python train.py --num_attention_heads=5 --head_dim=64 --vocab_size=14737 --norm="layernorm" --attn_scale=0.125 --init="normal" --init_std_down=0.0236 --warmup_steps=200 --schedule="wsd" --doc_mask=false --train_tokens=592400000 --max_steps=9040
Each number is 128 + 24 x the weight over its row's rms, rounded and kept within 0 to 255. Layers, rows and columns count from 0. Numbers have three digits each. The size before them is the row's rms in percent of the matrix's.

# up: layer 6 MLP up, 1280x320, rms 0.163, rows 57-94, columns 0-79
# down: layer 6 MLP down (transposed), 1280x320, rms 0.0854, rows 57-94, columns 0-79
up57 097:141129134108141116113138116114109162171109108129136131177115089174124124128150152108107147158052125156143079138128109073133149109116095100177122178137105146094114165105140145071136160141136158165075162151120090105173135172111119093089097107
down57 098:127113101135101108156101133162163130150117109107120101130162117129147144103107143101132136148136110083103136159164138148128133097101155113107130074092107134174109131155127108151147102151118102166147163140120123128117149116093096130067126134
up58 107:146129118121128171106121131106116110113081157183148137135129123162121129160153125118120158158107162138158141089111107141117099133145113142177175167168103113132125139118140108091150155145144147144108113108106122149163123113104129112150150144
down58 099:157109110165106151132149114094135146113124135125144127122124113161151158110132094109092116136118081101115121150112170134114132107142168119106102157131113127136143108106118133150137113137090166126148144060138113108091129129126156133097158124
up59 101:125143162118116095143106121172172141122112134084118189170122154100084155100115165114160146133121147139157139133119124129168105127110145105108173148152125111157080116113117169088101129129149107112128119132119151163101124112113125110167132150
down59 091:149132113114121132151151122141150124120142138104148137197147158179116108063157105122098154115160099124189098155111128154155130099159174115143156134118171125131135124121061138136110141151138127056137137148132118148116127098147134141111117115
up60 100:148126144175157150109111119093124153106093137112142124166106133126167126124112152113133129099129147132092118100136160124157127105112115115099128117175149142146089133172138122122165081140134133122121105095118159143083126120118119106144140106
down60 098:129121140136120166140169123124130143153116139121158143133130129139142125121151119148103121122121098093133154113122060121111103151144126144149097119106127099094115141114096154162135161096109145120194156151139118129126133123122140089093144123
up61 092:132120109108135115137115084118166186089152109175145141129161113143126128116106121112142121098122134138158100113123104145120128115111155129134138112096132153123104159134184114130108138121135092124167140111143123165116134127153089101120127164
down61 091:075097144147154120123144131102115109147136139111132156098140101065122136063131137111123150131108139119131148152181140101098138148109082136124108122111100142129184125147124135097144098123109165164154070129133144130093157135105157126097116113
up62 093:114152126129133118105125144076122140096127146109118175170126136137153137130166142138097130122143116160159107125143159123155137123135141108123124103144146159127112149114154135117134132108157139152166135151100119123120127163125115107139144160
down62 094:150135148129139164144143108148120161108096166110151121099093135140119123088142142119154116127098126139141120125141083099119095159149141151138120091140090126122100152113143120096092130134110166150177075142127123142098111087131127162113102170
up63 096:120128085151169128073139125107139117097142159137133108119111116142138145118122097152137178156129113136142108140114172125130138140136103121132131117137105120132076094139139162140106152071134134126159143095133153128099142144120151132110169128
down63 095:120161118123132110107089162115087117151116123116121130169080134097120099126109117127141162162160097169142124111141143126161154135069106152131075105141126144109153157112133124141130153168148063120131105133121173119129101079091121114104140121
up64 097:151136066153139126117147143192119151157103127154164146143137152161125149123135125143136100172130124141147172179167133138095127099076130118155139149126131164096125120143106120163092061154149149127159109170116090125132146169146128137172111141
down64 102:146173096100151153136118142124100126132131146127094089143151130113103111105117121162123152103132106137185141117156134162111146120119115123158131152111114127114100128154108142136136098164087110080117144129129118151090113124129147141124136149
up65 096:115133150164142116123136079148133098124115143146130082128139152179100124201125119139101134104103133138096110106152152111116170135164093124158165120154145146157086137107130142101122133154127122120135132121111124138098158110148165150140139164
down65 105:126111152137152169112150144092152126122117121108120181163120120123149136042151140119114109128148136132127155149132120123168094137099134119101106130119114099122207107125100130141136089122123144182122146105129114101162136161134045105076102099
up66 095:138065131134112132120126116136155130128120090141156137142134106126086147136152127115123138150106122129173117119143165137121130160114135122164137154086094166137166176076156074134147138096130160145107155111110090106132113111096171093156156143
down66 093:117155153154180124057142125138107151161112106133113158129091122172122120177081115152108119131135144150126151139151193158176083076185149134116138099101152140140152110150112096103152131136104147072105175110135115149140130130129109186104154121
up67 110:148107129111113111134127139129129147117125119141135088159135177176117110108139139164144121148175128128122177106128136134127102123183129118142090110141126112097084105127175154187148112114122125124083122086110131091085112149171119131120098140
down67 115:136123132146122163154123142152130130112117119146106137114123122143081129087116116127134114131131158122110135128120158137090162109125196145098142151098152159105183141162115134142103156131120091114140134113125092090113137140140121094172153135
up68 100:167099157133134137127105141109096157137148104133099110120150127147160097102148117147144096140092125137107160063101167183131147107115162119148079141155151132090116116112125099128170058084158134137123115106123100119130124117102110109130128099
down68 098:127126138153148124100153160093178170109101139130124141111105080127084096133158152109123140131116107158110124160089162121103160113092092103112138119148117102142079098155128126142164136130116140149127138144110118107123090135154127085078165130
up69 100:139087156094142139114096120141109143091111141093117149160147140124125123141115095140135120112142136093158128116127137144127122145107112117144113128154118147152145126129124086119154081063122174124124099130130099137125104100125120112123120104
down69 109:145140101137105126092084107137043120152104150121155114111112168147135145110130137119125150132160143123066113137099153123131105187125100126123097089147133120084116105121177116095157115096132134119112104136111114125117101109132161108140139141
up70 104:120164128135093129131127153114119117115169175114119133124174126156181162153108110129167142138123116133066119124095118141122141129121136160092120101114079129144095085086108177111098115110105151122121130129143099160110118146148163114127141065
down70 108:118155123160124100158140083166127153103145140157102114158133126142163121113120130133085122145123127170086109105116114118173108103124081121158129127178100100147123145153117094140115082132130127106114142136162111136120165094121122121137086114
up71 101:079102097109127098130115149133140123123169107129125141137158128145133124120137108154104166113122122116069145157138132076163125144121098111128107133120083142118125124114121107091163099124166133146129170098148127127126186076112125119138120093
down71 103:099143149133109126122146114141126134095107115171155096195188121107178150098120108147115094168120114147088110111117129128120140134146103137162133145127124142154174129091119122115126151112115142101132126126127148096155145127111149115121073104
up72 097:104117128132131168185113083142116109121101189118120110124126132131098164139118156119140086133123121140141133165087160114161125135102104143138131115134111115107090152120129129121127124103083130139118119125136103136097096109156138130087129147
down72 109:066108137114112083134174159118122137093142094151147154123110067101150139112111126160117143149112123114128152135140119122125116149146111128139125154132158178172159118101095167147139124121159063117135137149146111142120122193112101104146142121
up73 099:129131123147124120148155101088108096104126118177142115124140129119123148149159113071120153100029070142152136086153127104159095125115121166133151134148144132143112111162142145105146087135135148134159151113130106116122090155103166102160140134
down73 103:117176115132129133176121131133138142160130095114121154135097090105115118119114093134147123131125125118111105135153136115144103155134096153134127108126116158109127121128151092110148129134132111116073143156115136105140175158094123177147148102
up74 096:113130137130146132113083112117145111128151158153109143138154110147081124171109128090167133112113113115128141116126130131129114145139099099113154141162141140140079126105131138137096168137061158132144137161129160151134084105143158103139145104
down74 098:092114118114124109133121129115129134117154108182153121120109157137111130127126144152097121142111144115087140151143133119139113102134127131112116158158144086145151145167136169133140122138178183159125124109132096094146136138161107105131088088
up75 103:103106138120159134107158133103098106117133160123097139145132128147175183153154157130102121137126080122116134131082107126112108125132085124133154090151123164148154141133154127125136108166149117158085096087091068112126148128113142164121157111
down75 095:124145130104077151173157142100175103095113123148111129173153121092116113143137129133129089153175088157146141086171147113150143167116101155114175122112128195123149135155110141097117141091139165144129114133119102124125081095099139120107170151
up76 107:112137163129154133164160135178087109122159130098160086105082115095138088140171103123115107147103107152152159136102147157103085119115130097141119120115138130136102136116129137108119130090138115125109102110135132154138130167142129133178158165
down76 103:085088158163119136129137120104115141147174076119155175159115138140102100134148150149103140123108125090108155170101134123133120118118147086135135105157105108126155112184173137072106131140122100143134108171119142130142132126152114139134138094
up77 094:128161131169158136177096135127109108148139103137139141094147121117158129123118094123138120122118104096109120091092119128089079158136119105116143108141161139126108127165157104144141106113147141105110082150152112163135123144127109139082133180
down77 100:172126097144143157129091099075136131108136122156143128128154114113131140154160108144140126094142090134134105128185133116089133116102128157130120134123110090085098144143135139118145143138106135147108113104138110131129108157159132079140167116
up78 097:151109153113094107131120169154121119075129099120126100123134154141161171142129129127116131120112145118153101104141124105205129141116121111119101161120145135094108140159153137144120137166139141177127130084115166145126155123093116122128081152
down78 093:142125073165150125104099125125127118128166157110103148139137149114140087107098092156150134117097108106167180135166165099153123123101136178098123144113138129135162113097135155114140101109134117117159139154137123121148129183129094131122115118
up79 096:158108115156142108098162092111115171133115151164205149094116125145121166145138100117126103110112146138108172134132137182119114114124106141163151124140114123130146085140091160146138147125135138135097157121148164098125115161084123182092171127
down79 095:141142159137089135155137110110158118122151057115172132125136111143097110116091125122112116142108146169124141117084114102139118128099117138093092085121166128129149094160141126119120098129138124141161128162132137140099135114108144149109154167
up80 108:146138093132122137136136138082133143152144087107117156123143133112124142082158119151149096122131137163132102144136126128115085168138156158134102166148156141159160112148104106131133124129132163147079109110152166116121127107105097153135128103
down80 118:118134160150170150155131141116145154122151127172095143118141132118146141151118115124152124125160125135100121126126114088133106140095156122051089117133083129092174107158137096140165114098121167133111150108152152114130127101140119149139150135
up81 105:180141103146102140126092095126138133089146128119094093102166172126116123170145071175121137092130127147146115164139121106133122093156114122149108125124163165111074072118087077124098138137120148152157141114128117130137123147141148113131135117
down81 099:120117111160107121111095100111119159137141088137160147163142117147115087115118113131149122135123116139091079120123152136111129149126108114124145137138131151090136166168138176149116138100156118114143190157108098156139128095119129152067154106
up82 097:118135128118110146167049120112115127132094079109139158144143167125075121147111145139127131109147132129132162130146153108110139079128113118129112161078099168093131129145131096124179123093072153122148164084115131122109129164154113113131076103
down82 101:146119101130152124116142111139142141125159168142092132121120100160153115147141127114130136130135117155123138094120162146113096122128144157145159138134150102149126093148071104150117102165168076104151046121143117110150111098116123117180127105
up83 095:111159151122135150145161131116105152140163146136126123092106125125146096152146135145121167101118131102138149125133159097135178090147101123108130104145158203083091106105157080120106155141121128142167152150114114159154110130135132147139086070
down83 090:131099100156145129145151166106112115145126118149131148152161175142139130109168145128101085186154120150109107081138144141127137142137175100130112151124123110138119133155072157149151130127101100117103136105157160124097141096127126107132183153
up84 142:131117099121168139142106129192144160151114134141156134097091123144113135146065145132164113140129169081135099146095157090126136155107108155152165157174088098122096118129123111151109112104131159136082123114149132104125147127164154106089137161
down84 149:153109102149169143110111120159135139173091149147169121119049098141153118118074153134134121213119144098122101133109146121118126099117103123109142147129066116135082109117114104166138097102132115094119123158134137107114149142166134114123164168
up85 091:129156139119132161136138139126122156145109100103156110133093126115153109134146130143126118104119096084185108125150096148141150155085130166146100160128126110095110116120105186111111075113105140115138131122101083110122153110149078116106145095
down85 096:173130115159118156067103135188080126141123153113174120128130168139136119153146122106124123123107102128103120122158087123117127120153108104124114106159149166185111145099115115150137124123124162084126118060106106109084121121120137091172118144
up86 091:134124138148105099143113156124142142106119162132101135110114121127085100105144077143106134151150113132142156122140074133121165125155164146116097109115096108164102136132130112126163124157082087127075138127118133132095114075111131129146112175
down86 093:119177163153152120130163152128132114124127105095133172092152140141098108123118165133124111076071148155111116112125088127130170139115142085106172131147162143091145128098127100160134171134101143133129098119136116125108103127139098142130149119
up87 107:157133129152129062150116128125093137168131120133087127165118138098130174071117153128140126087125120115097137132116122150174137132132161141133133114151129116159137111092162122140115127124135111137128129087092074106117164092106145152126151138
down87 113:105113089137116125150080115151151139125120124138078145168144114090134127166103125155091120141158129121100083133130149145127098132103151104117155102125133154151137164151142137132114106128134124097119132165089107118126125128164123109137115130
up88 100:094164150110091116147136112112164099178136136131146151141122136146137122132155135108152119106137133149117132072132107136111146117099120130145156099146144123156138165175130138112154125079099142093121114085132134107137099098104138120166097154
down88 097:140134135168125134153167123167130105130133084139099147163115105138124166106121120158099128126116092110166150166137143199107117105089122126125130112162102121080131123142120149103143096152119103148166156156160144100145132131118105111135130134
up89 094:112133143090142206116137185154129179131141133103139144139095100121128129139110163146159116162165164159155113113113135113118111111099146127122114137141106114111097135116135125125086177071095085133108130113108128130125123083151065121120121136
down89 098:150149104130139111160101134164144175118108164161122110172099112176162125129154074157148126082113109164110118139145175139089156122160119130109170143142132154130125137138127117134153108159130160096106125117143096114106124108123148141147109141
up90 098:157158141121116107153125119127148104143126118084138163113088164141154137134144116116126155114119097135108122129110164091147145089108090073123097113140162126153153123162122120125117146104105154099158116156118138145140121149135154139123093120
down90 097:118132162143173143151119145133138133122146131092114125172108180151107148159105065099112100150140138093109135082151161173096162074109141186103115092144130140093112139140132138133068136096119149115101136161152119124130117127197159122148131153
up91 091:133168094116165099115107152124148110141085120138146104153096088131106145155116124065107142155109147120113079157119128130122085109085104126130090159159115146131091092127171136107130134150093131119099145108141141147091140141182062106129143102
down91 092:125137155143111153077177129161126140139139172104134118095171116151160112101119125158113115104131158089150132153127082111122108143145122101128133113142120104123114124154145165176118174131160143169136151143142126109121091114113147117172113114
up92 096:113087159124124135125126143093132145167127173101107126166121106124130115170152141154113160145135114128135093107117131106119120123115111087139138140133101157106126100126153124122160141141160098143128127126127086140075165138181086120134161133
down92 096:131114150071107094129087115165140159101115144121141150136168137140127154121098120132117143098129115120142098077128080127161142096122076135135123158159148128148110086141146132116121079091111121135084170103120143116120155167142162117140099116
up93 105:107149110131120125114114161144176105138136091110091106140130145119084129119151094136142141126145147189107153149113125137143130099102136091122159088117138133131098175162138155135117171140130125090122149143126121121087131080144145126127082122
down93 103:121117134153179126137094169153109128152140147107159081068115108116111176107129138118068147182120131109084152102144161111126106137127169121136122099122094128116204126104117150098048130133132120136167099155117137146100152136100155091129147131
up94 102:143108123135171127152102162133153132131087142157082146131119113143132087102108153148084097165173128130111132101108098133174146114132110104151111086086132138142115130104138090130121118181111097101131179132083144150147150095132128089103141166
down94 089:137137126146149140109122132093064105112164081162173105103116087088141114122156107155148153122137148123159130156130148103104151137165128132128120120170126113154118108146134140047156113141126114148116120129122062124146152162077106135089136132